{"n_layer": 8, "d_model": 192, "n_head": 6, "n_kv_head": 6, "head_dim": 32, "d_mlp": 768, "vocab_size": 8192, "activation": "tanh_gelu", "norm": "rmsnorm", "norm_place": "pre", "norm_eps": 1e-05, "positions": "learned", "qk_norm": false, "attn_scale": 0.177, "bias": "all", "tie_embeddings": true, "parallel_block": false, "init": "normal", "init_std_qkv": 0.0594, "init_std_o": 0.0, "init_std_up": 0.0594, "init_std_down": 0.0, "optimizer": "muon_variant", "lr": 0.00968, "lr_mult_up": 1.13, "lr_mult_down": 3.0, "lr_head": 0.00332, "grad_clip": 1.0, "warmup_steps": 200, "schedule": "wsd", "decay_fraction": 0.741, "decay_shape": "linear", "final_lr_fraction": 0.0, "batch_tokens": 8192, "seq_len": 256, "doc_mask": false, "train_tokens": 112900000, "steps": 13782, "dataset": "wikipedia_en"}
Each number is 500 + 40 x the weight over the matrix's rms, rounded and kept within 0 to 999. Layers, rows and columns count from 0. Numbers have three digits each.

# down: layer 2 MLP down (transposed), 768x192, rms 0.246, rows 354-453, columns 0-63
# up: layer 2 MLP up, 768x192, rms 0.206, rows 355-454, columns 0-63
down354:489528532563441495485468456542517575487563544491459490497495560480547398473512519461501439473525508468558480582572546474546513485536554588510489477524502524502548480556416504535465480464495521
up355:498508497493513570484472452577480533536450475505429480524552496552526513491469541521455445533524486486429417399519366468456485493467581511538487522450514492532447546410511527484480525553524451
down355:502533499497519521481484553426482459434560499493459421482479460579480511485558549527473518526584570501466442482580525587476533444502483585502517493492517527535515544497490528560470458479565479
up356:516501487472527494526464479512458509539495504449460453497458544531437528522516528504491521529520538502540501483425532495487528546473460470505526460479467518447480533478532535469517533518430440
down356:548533522508451503534496533525535513556508479506497538510494471501461469477491448461498497483444489470481429505502504519480508508551533455512473484470508495503522483475425461549518462475552478
up357:503509479494483543482556495470517445487547481507540515463510479479445532571488471497572581561487480519474493540513462423450461484449543479471480545503443495503572476438532504421413419468506450
down357:523445517512576468504477500456592449581484488463456543499509586494500489471439510437577524496551521508491523507481503571492410473550503457457488439483527432514488557526497483477529568487488495
up358:500523491491594526556521466544556492602468514433450471476450531613460533555485494466516470432539504487457513539532404468509452534549530512535497602475630523516481506482440470465508465580497547
down358:477531408496510499545490441553465479510478544425507489489476436515519446487519557461465490565503516561461398457567533519458486445512562571563542461470484520556486425436397453477472466530592575
up359:501452482498504528565444492539527592491520514473445489502433529518441577553479471483521566475553474515471509532454489441470498524480495526471504576509523500487413466485559483533509492525468505
down359:432522526482477498478500480449483528544552458467497506464488488449487512486443470506470544461487519472507489584498497469477510562528522522490506426513495523493498503488537515539451503506549526
up360:548486506506428500511462507555475414510480545511487508499542520519535524552462458529486475447449499527559535493515540497499478522494411463504551495523511498480443493465511462475495509448496477
down360:527498468431542528490521532539541533513543543494504523473496501534530465474543504528513512519538502489564505457476505435515527472518475500519527513530487462500489505476499438494501525538486563
up361:477494503535520512421489452561447474564443548542504476457494560596425516556521509494454542447478485455472574528475497542504524456480465516518475539446442545597491515503545473547492487528520540
down361:549455490432576480533509544404518510526542487505439452480483512464526509382518539606535445541552462506523513473454408575493544543539546525540520479464489485463436522482557509465504495453510497
up362:427530519574407535572453520446528487519547474513504554433513511501500538530561459569495465498525437505457530585426553487522522459499437536600473558527510505489472466544488500540471450470485519
down362:454418494489454495550479459601459453513478502486531542462504439423474540405490530434524506452500500509522508514536523389497471517516542528486488550519605507533516447482401500426468512522462577
up363:545518511488531499527510456518490516505562567465452500517508496571506396552507544535478567457506517548478464440464444502544518517512559547466540565432478517497547540575528545499501466543485468
down363:505468505482522453449549430490468538540530549441486458492472549521514414565442502419447578529555466452510448556484526589512633477508511489523505519472562467588558581575543503470575566563481472
up364:520504536551532543475524500569461462529531518502463562567519559504487524444499515484502509473516448559423486585574525514578491441545500476435542522417484497540459469448501555507503459535467520
down364:534552530470500493535525458419519528485470461474504448537437512490468530607472463478541460518539569457503540476484497400492455517543537475532479522498522508466549506480453451538469508551538491
up365:466535550369534585506494518533500502515482471533502486482498569507527528493555544536565437492446494477525506479499546517529443526479518491460563544468533526549500450482517567489470519492490508
down365:488481545466477513473463544513509517532582486486501435437474481494443597523451532507559489430504507531552475538542466541524510510524498430544453498472537508453523494526524484410437533458460465
up366:488447476464539565416551490599515473474424567452531496505531525491530518536531494548547445564615504487512507459471446485527449500507473599467481487481470517479413472577463547532537527463543492
down366:480483469431480532480453525550422424439467519549556471507507515493506502533545534494446480537492503513534500526409378468520483537519446499542513455488500583464454512549506502516508503519474501
up367:462465554489485533482533458468522504485469484519536486506519532556483509554471516501503506448562462486526443468474509480533480509508490542531541507536481543469476547488504494449427485528594505
down367:589544507486515509514489495533490488501511465498517553530432546437434550538499533520440492500490550511512462539479435500506560507513428524543488454489540508502529520543479468580479467487530437
up368:508601531488482414505496482407501557464447512415539476549586572536543557501549486566497539552465543451511556390443513520459471465516480553472468473552536512528580550412487428506513528415534439
down368:533458442502453506525485452596527563567501511562548453510464503470570483484500496564529510465534524512468498637504518486492625409548517607491484532507465575453469477467479473365549417483501517
up369:512460591480467453460463547499492514515442540513505471521455465518540486543567592589496463493528478450515426448466487571514458409476458542500506476536537639490511470502507589473552534459491575
down369:571584594522509493470351556535456482606442554549535535488560460502592457544541560517505459520527495508504508468520465532494479503474544457521537557590474505436583522469448492515503478553487479
up370:468519495548491459494475571469524504443531483463455497529498501543525498584419509508555561523496473491568503450514452539449530572444501569468425501538511488461523487444486480488553521461509556
down370:574520487437485488518455437542506477447515493564480477526490483509457501499503477507467458459478460520495528596546544473455557459469393505501563536503512583394558425566535485519526527555576433
up371:489519494550555504470562537439519505425558517485480520478536516472509478499536425471523535494511512489496511564585477517502524469460550522493512542500488462514464454479484498481482419464468573
down371:505538409508483444444415571480539552472555478579515511467508507484514492512490520499560530538451494446479543490510487488517389453519557522526505471538507454451461512484457511463566496492508611
up372:540467489532456538465484460481529384502478513484442531555439519476474532488466516477491517484507538521482512525511472493526509526466501534500513465502523465464546517454476547465449497493462585
down372:455549517442510480584520544513439563531456474544477543485473558474603499517497544563456526464534525550560494470482463521505484495543491504597502469524491489453586442519489394548545535480495520
up373:582464549506450495558456472469510439468581512538392421530458432514502440485501522475526516563483457467599512471516480498563508483491505500542493469507509426506516474475511529448550448470491521
down373:544558468464456531507431598515483501566561521472456460511575478538477477506534496460553480493513524453575435513525484564558495479594482510496503460509531473428476375531559517385451455554523522
up374:499489469497492496463515448510486533489440551500493564521448530481482500515489503590465478502562474517475452482520462512488485548558498489526523516458472482473535418565496493545511478552521518
down374:472455578470552469477509524454489498500513504501534473448539491456486471490546504488508494487493516468553538501457497514518421525515507495569571537499482542504532537475488491530462522495529567
up375:434470537462495449519465538524511525472451531554492492554525516552412541494499516451534462481520498527590481483518513449447491516497485539521552534476468521479545436522555516467536469487457521
down375:514459495522431506493481474517568394504463460490510523479552477578521493476537510458419542468501490515450530495500427500559479457522548506491514479479535539554486498447482497536477523475526508
up376:494521477524526634463572506448542517519514576450481505544508465475505460419531433505445508473480488510461486548514481521553525468486516491455484562526622487435435434502525495510535506519537552
down376:526404527566479519551532492572539513523484518434521565575455579464466554520437577529504546554487481524515530536486444497511519474527438546546541580433457514461559540497489506504462481474491421
up377:465456516484508540568446520476585521484519499482504486449527536546459539453487553495558366521525504370498497431516513451562529524558454544507493461426509452489510414502459610513504461474473536
down377:509486535440415410403534553631487539490482417512510468530484457400512478556546518485562516547518485562428494471542470494375474464449556492373414504577507430472475589498450490501570444400588432
up378:482465542566483531504506484461475543491520521543535445539515561425525494463469486496418464453468485558550500420588482486550485552484462484458496423547468494460506498499484547455471518564518513
down378:537536525545551538452466534481512489493499512451526474515457540438572526519476466534518553556470443495498546460442556481512471422477463498507486527556451514488548509546515480512516509525497528
up379:488515520410461534489521512476497485450518531545484566452517500552507508487491549497491492450566489466551520461518469489479516495531522438480502484490503462481516458506482519515421562427519523
down379:556506458457536532537487585463541449498451522533472575490513518520510558537456503498525508489525567527533571454477524499449513466480449423453475460504472487504476503502561485531490454509556544
up380:472506500509473415540467466452490616455488551483425576440449539510456541492419493424427477549506542469556497490521516468492481533429589481532496536502499464427547457473551501556565462555499525
down380:479492451421526476510573539517474496421463476552481547506461459582505451440503443501562473546515505452505519508472474548487442478518540529490513597488536602563572456513499509513457464548477488
up381:504501515532502582570504489584487481471492488486531508446499452515566511471557454607525500478522521460459574456489542556467530418487519442519500545488523456475476396488538432432575512486448595
down381:430497515491482551463505491509496508483514555541494492456478517518645464482472577530399519469575419463449517412529504526522447424485474534471481455490475396488520509491436511394542544448479483
up382:488496494401514449452507490466445559508531546524521506506435436509535485597538556567440536434467496558505498480507493598505550480526590529463483574480500585553470436490574437456596559462432479
down382:550514415489533435550416518515488513548392564457555466447559587481640490521553515405496490497528401543527444402514553567496507534523462531589581594522480495408526522489534482574512516503491443
up383:512449557492490467461525514484506447525529596474559438580529444519495442487553539523540502530514578490517447428523510511470497508432443501534530465608476528512467523514478551557472461424490516
down383:491477536460444511528463540537508484530474552434527534472522549462558512480556537474499487478586538496526538510589612453492486446582560521452527451516548468526504485478430485492414497485556451
up384:463518494543542424561480483477515535596479538510481488442490489530486559520482490504525503501499534512552480504492556431550488499495536454456477407450479563520492489425500515544474499515541541
down384:478514483448478508460420503592475548467460419548485498445476576520471499552513503568457498492415436503491548470505478579489455460531531501466554516497511486497588527507435476454465550485534476
up385:473477574483407502455479516461491527440489537486539527473537495545505498562478522507562654488478473534471488531492515535467527482509491524519564521546534457544488556480497538476416536492488525
down385:496479438544485469502510513525437502570468449553532527452557510472552445524526453435478535493441458553556486555517475430494459418549512506529508501528433521532465519543463476484520527488502537
up386:442541481539568444541506613429439517465550552458481540579447569515492473402431565513540455487446447525461459489491503484428458521541539491450536416498449552472512593496479557458506515538516524
down386:490479443484505476416504473512507552495544458502443558482614469503511473521560547545581502530488433441520480545554466560470535485467495511502461488599560423486501543539543420522460499509578531
up387:546556460483463508554428540470507579539520498402470519535503546507505451471448522520549502423450455463465549398477537453528590508479506445481451473484489570472506480465489487498463590429448487
down387:451483446559505491502511469477518505495553446491487486478449575467503560513496480549474586466534440498528495426531406567564488499477513640489516533545487545461450556533468558478667520474543483
up388:499412545435555455444441502531401470503404500623476530442494521549527572465448603457505491585462398523540579508486519497468460596368442474484345601504543543510504494463460544547494499472482455
down388:612543482535519556388470556432442564537546415581502528495603569415442507511493521485486538467461499470526561531471470545476541588472508483492411471523480478543509534601472585584473495446532471
up389:508476502514483536514488488522510529514496495494493494509480490518519479538469529533534518502516485484467480499495547443537544490503510507479418504456452510485505492501567523547561505559495528
down389:506479490437525507513511512497525465501494550509530519490478478505474534497483499447484530452446535537492524479522489521418494518551492526527555424477562536517509525463397506514506444450513491
up390:487437498515381514547532447422536509507484447541503468533521513499598472486515503538561440488480480515516454598576487486446556492502447518528469458453524554486483567498486604400485514542480556
down390:443492527506554493488564458503491565550536438534508480469506566526498544476511477517541552563484417457515506515523577560541497495457564418472504554533521514518552620582507453486560537496452443
up391:558537507462496555538441482501473482550464430499524562511474512478482484534517501519497498538507564414503410508480414529490501476464520542514503511527534555540561506529464489452499503490526507
down391:406497509434529498534571504520487522437573510533478492484517503500506499520502476516420527435505441485451435443545521500503508468435532466508532534528491513416419469440479532545488584433534447
up392:466470480517541528462455518558520505506537563461529481540480456494509481457470506483517481497466517596574473468570468540504539489506447478519477514488502487501486513551453467532491554539420509
down392:470528573514504577521554488458472507460534577494508534478529497478524488465483480470442515447522478452519521536505562505462514506489553495474528430474556530502510552485453551550522503487519431
up393:462595503503490555488509569500483476485558476457541418510497501449497465485525512522544450536503531489444498476510592502491586479418558596480458458515509481557510510511570434541509495533444479
down393:473434514555467501551490508561554443474489507457491494521510468552530477528489448455439472431493539532496511448477510498496480562473492520534461483477500497493427462476460519552472493526481499
up394:488470466578413544598522475509562504433566514449491487569473448498520469538488471545561495505484405440447465480506488475638456416539524554418593515428545547508464482448445558508476581533432479
down394:446473450455532551558546437530546520491487460407490490528483480449484483489598559498510481464529564456548535496475527389484522482503515475551412449501482375446512530483531501424522464543587539
up395:521455499550544454432431527529539500510424501469508439500502439537473503505528501472424547558550533445486473544434476443607474466539457567548540494540463462505498415473477547475553489543475513
down395:572489450516533450476487455516573475543478594482501553451520503469542497429528538504433519502463502463501489514467532445521446517417503508455556503559464436548552447536523552455569523446503526
up396:494537490537525524513531590430488509522512593506570525439444536573496411452507504480570527548461473578517447521539479479527508481424515504521481525493442522562427467504473406485460463432565471
down396:500507482549495493470545477462481553574523528512515494519515392525491519470450524517450483493553522510497452517558527486452542517464458511522506493472491558562491478579492525504503511495438494
up397:498512560516484530519491429481478441491480525535436442501472502572426419445494458491544462511539424497454486586476527554555433434499451562406501505494542462518517496512501511532477496497545530
down397:488404505562553511527494542513489521519535534471493503580469521605558580544442534510563550475565494598435553503529490538579570550542542502446490494479514535499465485482565515429488516455610485
up398:529604482502366510528405554462518440492451512536439563489484483463572508539538475483541498517531428515455550467437612493451561469494480492500486541469556555541465471482567427484548460515522448
down398:537474536511466490532530523509460454563529547504481531455502448489437527554503507446444559448553567490586407579468478437471476525470601495494455459541580524462501558449407558499447460486558562
up399:547431540504525508477557542464570502544542528416520524477546501455486493507503527502405589519504417493539516461503458447525524454469510522494542476524580494525525467514483506516532587508447510
down399:522541466489511477427535498519439507448487540461470534488568533540523452487480512559504510548477537445503522566480576456472505518483456468494527509437470452523490497494530459530542444502535493
up400:496509520488523497471471447491479492474372480540572474474529477498564533466499495480444500518516469515482564595550529481550463428467476476423510504553528527543485406482498496479457505538477487
down400:540554459465552436510471444529512453474508503479516422428521473449486457433497489493493496489477620548440509464539529464526553515551449446528488511499525479509493512512456488474518494454500505
up401:509509472551543588533477498473419525519558488504537551541435484578502483532474489480511496548592537512547469491524506571426430465502573561482475505504473584534462526505613523509462503498515437
down401:504529509504436441489535524498483435553547536477443605448446488480485407501551488526478573435529518530508440464458457519563437487470456495507474481493554521567507509501537533412556435445551416
up402:514487493489520475464463529562539508527457549496533476501465535518501513459505566532448496497544434490556484435484488565496487518510498533514465523455486488519509505448536473575502517517491488
down402:520431514530455464558535525460508565441540495532555508539509552550448394495461471505503491465541470441459588490509501581496495520491494471509526514549518528436602494527495515574473512434539478
up403:497519540510590505481509519457505558605502571486528450522409484612435559537451563546549513490548428433502501428528472437539588465462466555443442492559456488510482453498541564452466551489519474
down403:527564477513547589480508527563466521504481532531461463484493564450461509478516551482534529483474543393484615492564542559529508399528393423520467443484494500578557380487656473495470427484480561
up404:532448517487451508470492400513473550567537509448481454460498528498529555435490521475482503470509483508515502419509487455521463451522474555469516494518579424472499499491450558501498546558463467
down404:514428522550502468465488488479480479484428498559500487459459525451485514505471512513539481506530566534487422532514512533509542525526505499540553512452485511510529513546552465556497532469445504
up405:459503489558504527566510433421486575444481534478489547473587551494497510550474456532457491504591511495459508582479470483487416508533522482487443509521496565572492502473444466459459426485489487
down405:489513535420500525488494528439564453511522582447505482552441464471491522434558537514480486422454545490511500531468562453482556543460564493475515500498498455484432530519501532498570467448533502
up406:496546490494520573509531470451533460542466522473552484527523449534432536416442450509516488562549502498586506480484480531518499530534506560480471464471512447598430495443515538518465507513498558
down406:502536492440489550490515514566494510470512569491544509488542515541464467440452540532507402529516487549498527539411481493529547501474513420487472454475554507482522503523444503491459517451508596
up407:508522545511452555533527524503554487515498528465455562455528498499520474491530477559507562546543438484520564556418482564480542438544473460499507482451517487504431481525558493491465548503520519
down407:511452513474485516481540524488487488486447426533580516573536481494446438473482576480534556544412469472548479476424539400451523560519509551487506483572502459435561484441545512505549508517567507
up408:465487432479515543495488487505520460500485498463481473480503451509538465445458451496492494480539534520545542451542570510461508440460491490525482454407491493476585543484537513504491552502552540
down408:456491473481549561520491479505504501525439479459473550518501527548552524502480433493529532483487518577494482476487553529541468440429527439530544436538462487433539535487469462473583517500505586
up409:499500537574534482555521482459516480524502499458477521485457478484475479566555481550595513465494436476503466493454527457494523500579549569541535502498488481534506474529497506432413431523517479
down409:546506473493473528507495529471472585539483508526482515475527451505511505528565511568487459552462463536519493511552463498458446511520450452455462453516486464526501439548512461494500502547489573
up410:551561463529463594507557462509560431523476561520544486506519478484541491499491501499495503414445483503550563505504534473564517463531480430546530552497558482520492446379589487475493556522522555
down410:525552528545490467534476493513514441496443594528508525489597593461486427515471463546517533496518576478489522524516489459462497506568480480537526512500529531500483462453451490580510471516494518
up411:488495471452491468446557529431443453475589511431453460577376448472503450460507510436450469536557556542481539502519482571479510498459470440540539530483436541528431544478482557483499457405484533
down411:534539473433447461466436515514547509526512517526442565487557546525438505472493578536588498539572527580473531520425547478538529510520524449588521469548524500570438556473519469549449506472529520
up412:490503474448434558489544514425485466544479504474423500469511495519546501497518494507475542472488481517515433526519543599537492497498547509482473479514532496479521498487540517536564502472515484
down412:566469501527505512516517505542495550527487519503519483563513513476485512515546494479493487491499539546492478511486503506536505520476488463523519527539526448524484499505463475499524442533482509
up413:541540457515536494528599507452483552510506467504491550529575485453516469497513441439514580565514502456413503628533507574490533432515467442553481578528584493523451497562496516534558509487517568
down413:511493513516532428440528485449479585481587444547572607588414523446407564495515397518633576550513518427433490512503538522354403463482562465386449518543475560510483517509396464533538463506588493
up414:520480478502441502507515469568476555536541399445506462443509479482469557528530513470475440502509469427477611484533464502491570504550526516471502524472549546523457513505512535513451574462484394
down414:499487514530493436493474520491509510480493468572534500590462487527470531471522544562492458543495575517521437504489522438504615540576599531500497523479443520500514553508547462507550581516516489
up415:575562480506391428533554485475486437475573517549558476460618481464523438498510595552556586557488542567391436548528499540527492496404466451472483499449555540554528519551501506532534567496478514
down415:436433457485471484441449431512450449496539504466470550445484520568560527518508592633387491512557485577453491484464418576422479431497390469542472448508574383487445524528504574600503519427524462
up416:541535418466522507519468488501505391555533557547443500490500484543453496517499533416539538523491459523470508452505452508510499460470459498552458468528508571512441542474581438468507486539504499
down416:499520498598490521562435525469555501434475528552450506517571463543547515506505487459511519460518497542502565560514577509541457429479492555520520483516496477468431490454503535505508469462518489
up417:510478454510465526507536537479545446469535518513526493505521498500553489479535523447507514557505507436528524551499519473518499492485478545474539549476528481536498540471420565449442511476485535
down417:464543519536544520444472492527544574546416539560508477459513574542513553517473481518568505524508521525529467450529521498535480486485474467487453435490543572489508469490535519540603569513440463
up418:377458418503534549537494469482482515542478490508476485492599563480515423540545487494497529512462577552447475444537439533485494424487427502487490494459507471495470461475450457455417519513503502
down418:437517423548513511447523515513553549453480512526529555459512510509631455470542547523427505460536584423523609436493549503579542456576450550470537512511513505466478526518484407477404489464536475
up419:551465511507565558411578514465511434497506512480497466556492425456569488500592552481539461443493516470533445476502536591559493519473478568477498474546545426510547478516537497485536540508526516
down419:473539526411423499507480483554485509522503551524475591449537458490471529568474487497544493540502529541482499512523538495437516532522512521555527529568498471447481588496501508436503461555577550
up420:440497449484572523512458529489495581524490516509485446501482521527519543490506659521505487490494535461552530504513517465560483468517514464451487537528585492452518425517548543490519503446457502
down420:523596579470517407518491553528481520446512511513475542518462519367517504488510471475546497482508450534479508502513526491520504430491458457457480477520512486516521561476495460477522498471516461
up421:443458484450500477465609433559537456534497515528492501476500522508481488524491491522452508583490518424499540570570509508510457437540490557544523450471481511467458451493538515516450506461493542
down421:556486460543506497505479504524483526522468523490485547499458529492487526517520432499461516480512510471467404487413485428527465492578488543511573492571555522486529598527508472452510499487468469
up422:399492464569454529480460441517413497515539534491469572469432518491509545616527523521456550486512464525472563522525508535471436446468454508609486464483512503488408428392494416506537480522515445
down422:471487434572505470491505433529534493422475473498473548455421458446500496509552552441501558444426544583432560511460447557497439368535491538451508523539564611515575514437508516474521452432482552
up423:443469534511425524524551513596504431471472546467496501547500560484466481541577497468516549477499526458474503531511460491574528549487474451610437535567444510445518531456457501518502478474490460
down423:521540468496524525451465515462534529525503485543483483426466455562561507453511542523461482443502362543507472509516485502545504485477532476449568479460540498562475473487526542501504540475503523
up424:502474420437468471507440499467522494524460554529519496504528489535458428610537560484412549553484486523517487503491559502525499469513484528501547425446506533480587465468475488513521517473469550
down424:557503521471540507507497487509454490488511520485508506488466530529471467554516416578525519364588482527570425532467469456468482509499557498515479466479456525545444473528527566479504497479495471
up425:479470471494490456458550537510497477534533554493555520514541502497441546480582496513544466535474503430464428522531557484488497526581587530476498482518466512434452537580589476451518524511517584
down425:551546503488493561482489473509463569542479522548457493443457501542470459457436505468472523462446515501476533563467512486481509424490488567490504447470524539495549528491460405481506452533516491
up426:517526517503521497447527511480492519482498596441501490477444467554416541556535426441516537489461469545430491498414563470571509457495533499574479460512518551488461442433460446479477544581461550
down426:510529532508507510404447504534496501485533478485503448435480446529478573515571528439482518495489515481467480510543510386497585514473498461488491455480502564494457494478578527478538563484568601
up427:467499423507490477507427566556488531516509523504467493495495518476512559574490510517575539493491543566522456529478534526534481508524513467487547463500511541494506513480508527562475462520487468
down427:519458539466495508489531494519529501499556509493554475536572476461488479495549518528477495502417485497507503507460513513476503505493542517540448482445437533559524492504516545477549513443507446
up428:479516486514471520573481479457440552519545502480449445452482479483492404471461514469521464460454584433495492510495460497469544522545537533482441573564463540540462465494566483520472485456508546
down428:505470499517526517532462526546506479525560498526455448482500500499571504529500569511478534473526493500476539552515527524561510524446506513512453544470434538537508565447502518492565567467491524
up429:492470533443557599548522529572536531488507553514429478462516483431556507430515555443606513551563536541469509445461515517545517473518424497498572485429486491460461498496550626536521535517477509
down429:532480596491519573535538413562521438390516490517487504515483500494490477466500539470513484558540471471525516538494464421486479466489499444492491528516515512482491483505422506510512506533497486
up430:465504492512499597470492523569537515544575539489449493424509507404481536461453524501461461510406564470444529471499488555492554537472582527475516451505466550480450461484505537519510485513447503
down430:578488514389511522552488487461535494496466528539503480537527529500521550505458522532446531475542517481473523553515528538545504593477472508475524505509487531489426483494551507498477466472503511
up431:511386510530493490565577459441519482551445500499611509452467497495473478426496505574505441446530508467500561509546492524519439483486517552471500495565463496453498510411457575506606485465433581
down431:448495448628523452585419495530535435493438571475505510486507451495590524492502494513485480486449524443441551559506494590508497485428553455466537553569560423622473433481528478483511424594558579
up432:433511521485537507543502583502579489536530462439482439517422513527465469485472513508555459466546509430452489434516476483468502536486488507453450549553505458445488515462495521504435502470516476
down432:474619542469486484487447507531556586443491470455512384540453508460509526495487564495455486464504431514503506503536586539537467515473535476468442513455523534533593562418458484493521487522439580
up433:550470433505462504523463492561554513502516532503500497548567443551531516534474443528499513470555523584541493538496525459567510491462555478474499463486430590512475518500512437456447532477415465
down433:486507558516489522490508579511555520487533452506511501487517496460503465506514462540480510472538525530579503569462564484456598521487500497492484428467532501492513556513504470490485486464474525
up434:531536523517512548448476539477497476515497530492577513473534509525542415462506468511564515495504543482462456465435502556507475404541528495503486460484496431560460429515508449515491506485457557
down434:469511460475476546564553476475549546518520527479467439542523429501524508528537500483473459525528484461474563543496572503378515613433453548524488517445444535541497508523468508493537523517525488
up435:441520561433482467438537546540464565538530448442494575458531457485545459568530498582442489537497486445406486391465529574568484369476464481445542484493507528566398501507394510501552524496548513
down435:459500517443489516487499514477447421562515504468584582491501483451623506424542533472433587507550526474450505470484554564498454419507482502519595484522530387531476461523447540505506463430531399
up436:522486516568489555525477510492525505510570514466496513504492508495465526488511472514527536498519442457554495497448497440542515484380510574515523519494518500525484577503534477545524498503537522
down436:542532477483483449505459501471448493507471512490498493504532472484524459571428506479489508499509502492477538491533495487505504487468481548502558445515534469545450423509502484509484525494473519
up437:521528502577470529512469547492580463532454499488504545519525468485412502556562515525537537545498474411509515549505556506485442522506558470505420413520503529574563502424512501516532500526496476
down437:506522536485512504522505464478556456561444512474516501515392528481503511479442529487517531490460496520503491428495529575510466570496501515469460470458473568522473536513462486446508496540443508
up438:486485502532454511439553471571495443523527486437514456435472520558456545496520474452498526438416529436535540432464496442507436494495503483508457504511495507488565504465529517507484537523469443
down438:500458505469488498530491491429467501549473496587474540457461453540550518465487523488513439492492469526481522524438477527485486522504533503508567427496506504442561463550532582497530464496477462
up439:491470512499507497475480421454579479471484559527541532492517541466521464534439464511559464471543556454475447446523496484456475476501506564508473550451520509411473515448489457488521501487490384
down439:535505575496489542509379465523448483527565457525540501525462573527494388423440564618549569528419600521541563474474495591538410459511517474557463612491495479450536457509473497538495453480493554
up440:479494520486452552510525460519491458463484482503523492508517495503490483478498513500491521428507491553435516521483486523488508529486481487503480507579513510517534474540494497492492510509478532
down440:516535536484536453525518557563525543490535485513561477531474459490551519477506496473447544479516467491473490442461481477515482477546508476521489497458461525479493497497465484474473498464529487
up441:511476512519535497492581529486515504473491481545511486511481502518460509496590462474529442556481495438479564499580517428432510546476456529517472465468399450569469489509508537437584508502539530
down441:505473486496528503485537431504539438568510512413533536477520495469517467484495507547431541452474522417501534447520484533488502585552461430506454480431471518508489526484504449531494533466503487
up442:542503584494472474495574525452480540423509504485513563480500485517474450469546463535472493435490398546541467509529505558545503506480476496505542549509513560435488510527498492459487504486463566
down442:524452522428510527544513481502498513544520503530479529457579537547528497412536584529485468482458465545466502524464508462459504517490519468492541460522553441552515513524461491492527535490476495
up443:516505487422564494536468412502515531465468482413453482543493489459520486534493549544536494454513490505537480450524499454510509508469505532552549553450542501522460520531562522418538483512464486
down443:414494556499476515452486499530506547486432467468470485540481488533430566468479512501501421494483507500473497436493482530520484574539508502528540424501484511468481500517558501499499529445473558
up444:481501451534479524550476583510538499504486607479549522543553536507569500454525553481569469520530492481476525459462504479442493527490535460455446443495490525534507442502554512463478536493520523
down444:461432510481529521478598438523464516544536431476535576473564506465470498531535450504412532453469490494497472486548473470495515446479481494532530523502461458429467506498488486538575495472488500
up445:460516491481498544551496489521539403462419491457492500529546487457549507531508558479538452516478484464519565449466552528525548499544441516563534593544458497476507526535548438459502533448519514
down445:533394521507472485499504466544505480540447451502486424567519484520523467546469500448551437496568494412598517443541551461506534436532517532445483503473495495499577548499519503524441526532535494
up446:492528484498454475428497484506520508483535516527456552506528502508459438524466496476526507492445522550542443467515474474539522557514512526438506508548526483502495515457519511504457510457508526
down446:523495523545544516467551436515466544523511543531505488506525478479485508532465507489573506507519548488491488518480480471524487470549570516502520487490502523498568530458498513475482468531469441
up447:527480494557514520463504513494508530499534538471485469524472448561409527588482503498479527502510578439534462543544500528546488568467462464514457430505462513481497502510495445521429532477535504
down447:427550556553515569476465516548489448472436497495532529545592556529468484519485488472485488593535535547519447523521526461472527535479478481516499539557534458498506529492536557470463434542538519
up448:481499555568484434461471538463467501475503517538545552479543560514512510466538524468542480512501543573495485486514464503563512531440533508484518536455511535514503481456483519465471488549483460
down448:571498472422529528471545455491531525509514488511518479454465474435539530500533522541471532484430483557495464496498496486396502477522467502510500478482500515464566554491474524551511541470494448
up449:486546487514520560522514505520549565508400521514477491478516420520505519525527572512581543461446513525546580489526520508536520490458511502492495495557520444501487408444492550491491504529529434
down449:479461407611577484478508538552467541597508546487501522562493484548508521526397496498496480497511474530454526489523450517473508512544560448500503506458485494514523490571491522461513524496456506
up450:511490478541514521543502457505494492463481539442512492490459462475537554528504453506500420519503481514491534492486506484581572474532506530524467442461448455470454484497512463556467555498497461
down450:481556499457528535467497542464499545571484468543458522558521466501473501509473492527488510527498495483472444469536462436477508543465498446531490494531512574463502507471509548494486516539437552
up451:483422430474464574498418455495478547522523530528417532555441601514524528550575463513507502483464458562506530451442527558502451525565572531432484563523561592534465416368492524431516574502455462
down451:467455438529480476500507408488448534439424509512549644557460539426535582545476489558473407491489369546493504440421599482409484521457495419521578471488483586487510556521500489505439602493469512
up452:441513449537494440503553584493486487524431511520503475457569456488514524527529539497482406542430509544492518424446512533567475488444490533540500474476570531481473507502498545516567512488516511
down452:510481547507462531495497438512448540506515481412460587502493471414489509529455489497504490495547524443538513470496519460506546554540518515476490487465531503471478543472534454505459484511520480
up453:567438561428556574535527482396483493576486502473511451477459530482475472520473489501567548549476435388567488404491535521539459506452509564489458457508489569555481466547435521455475503488473437
down453:562468539520447508619524426394522514551550568506483494451557416544563386493484489504586496498479509502497474519412536459484490465526515476501490507489515474544483452454488535495551455471429516
up454:534497438536485472490481546478571599506479524573459448508509526481538498505474592509534515494463499507497525531564480527442525540534536479528487478425478562458497487395588427526552557494523441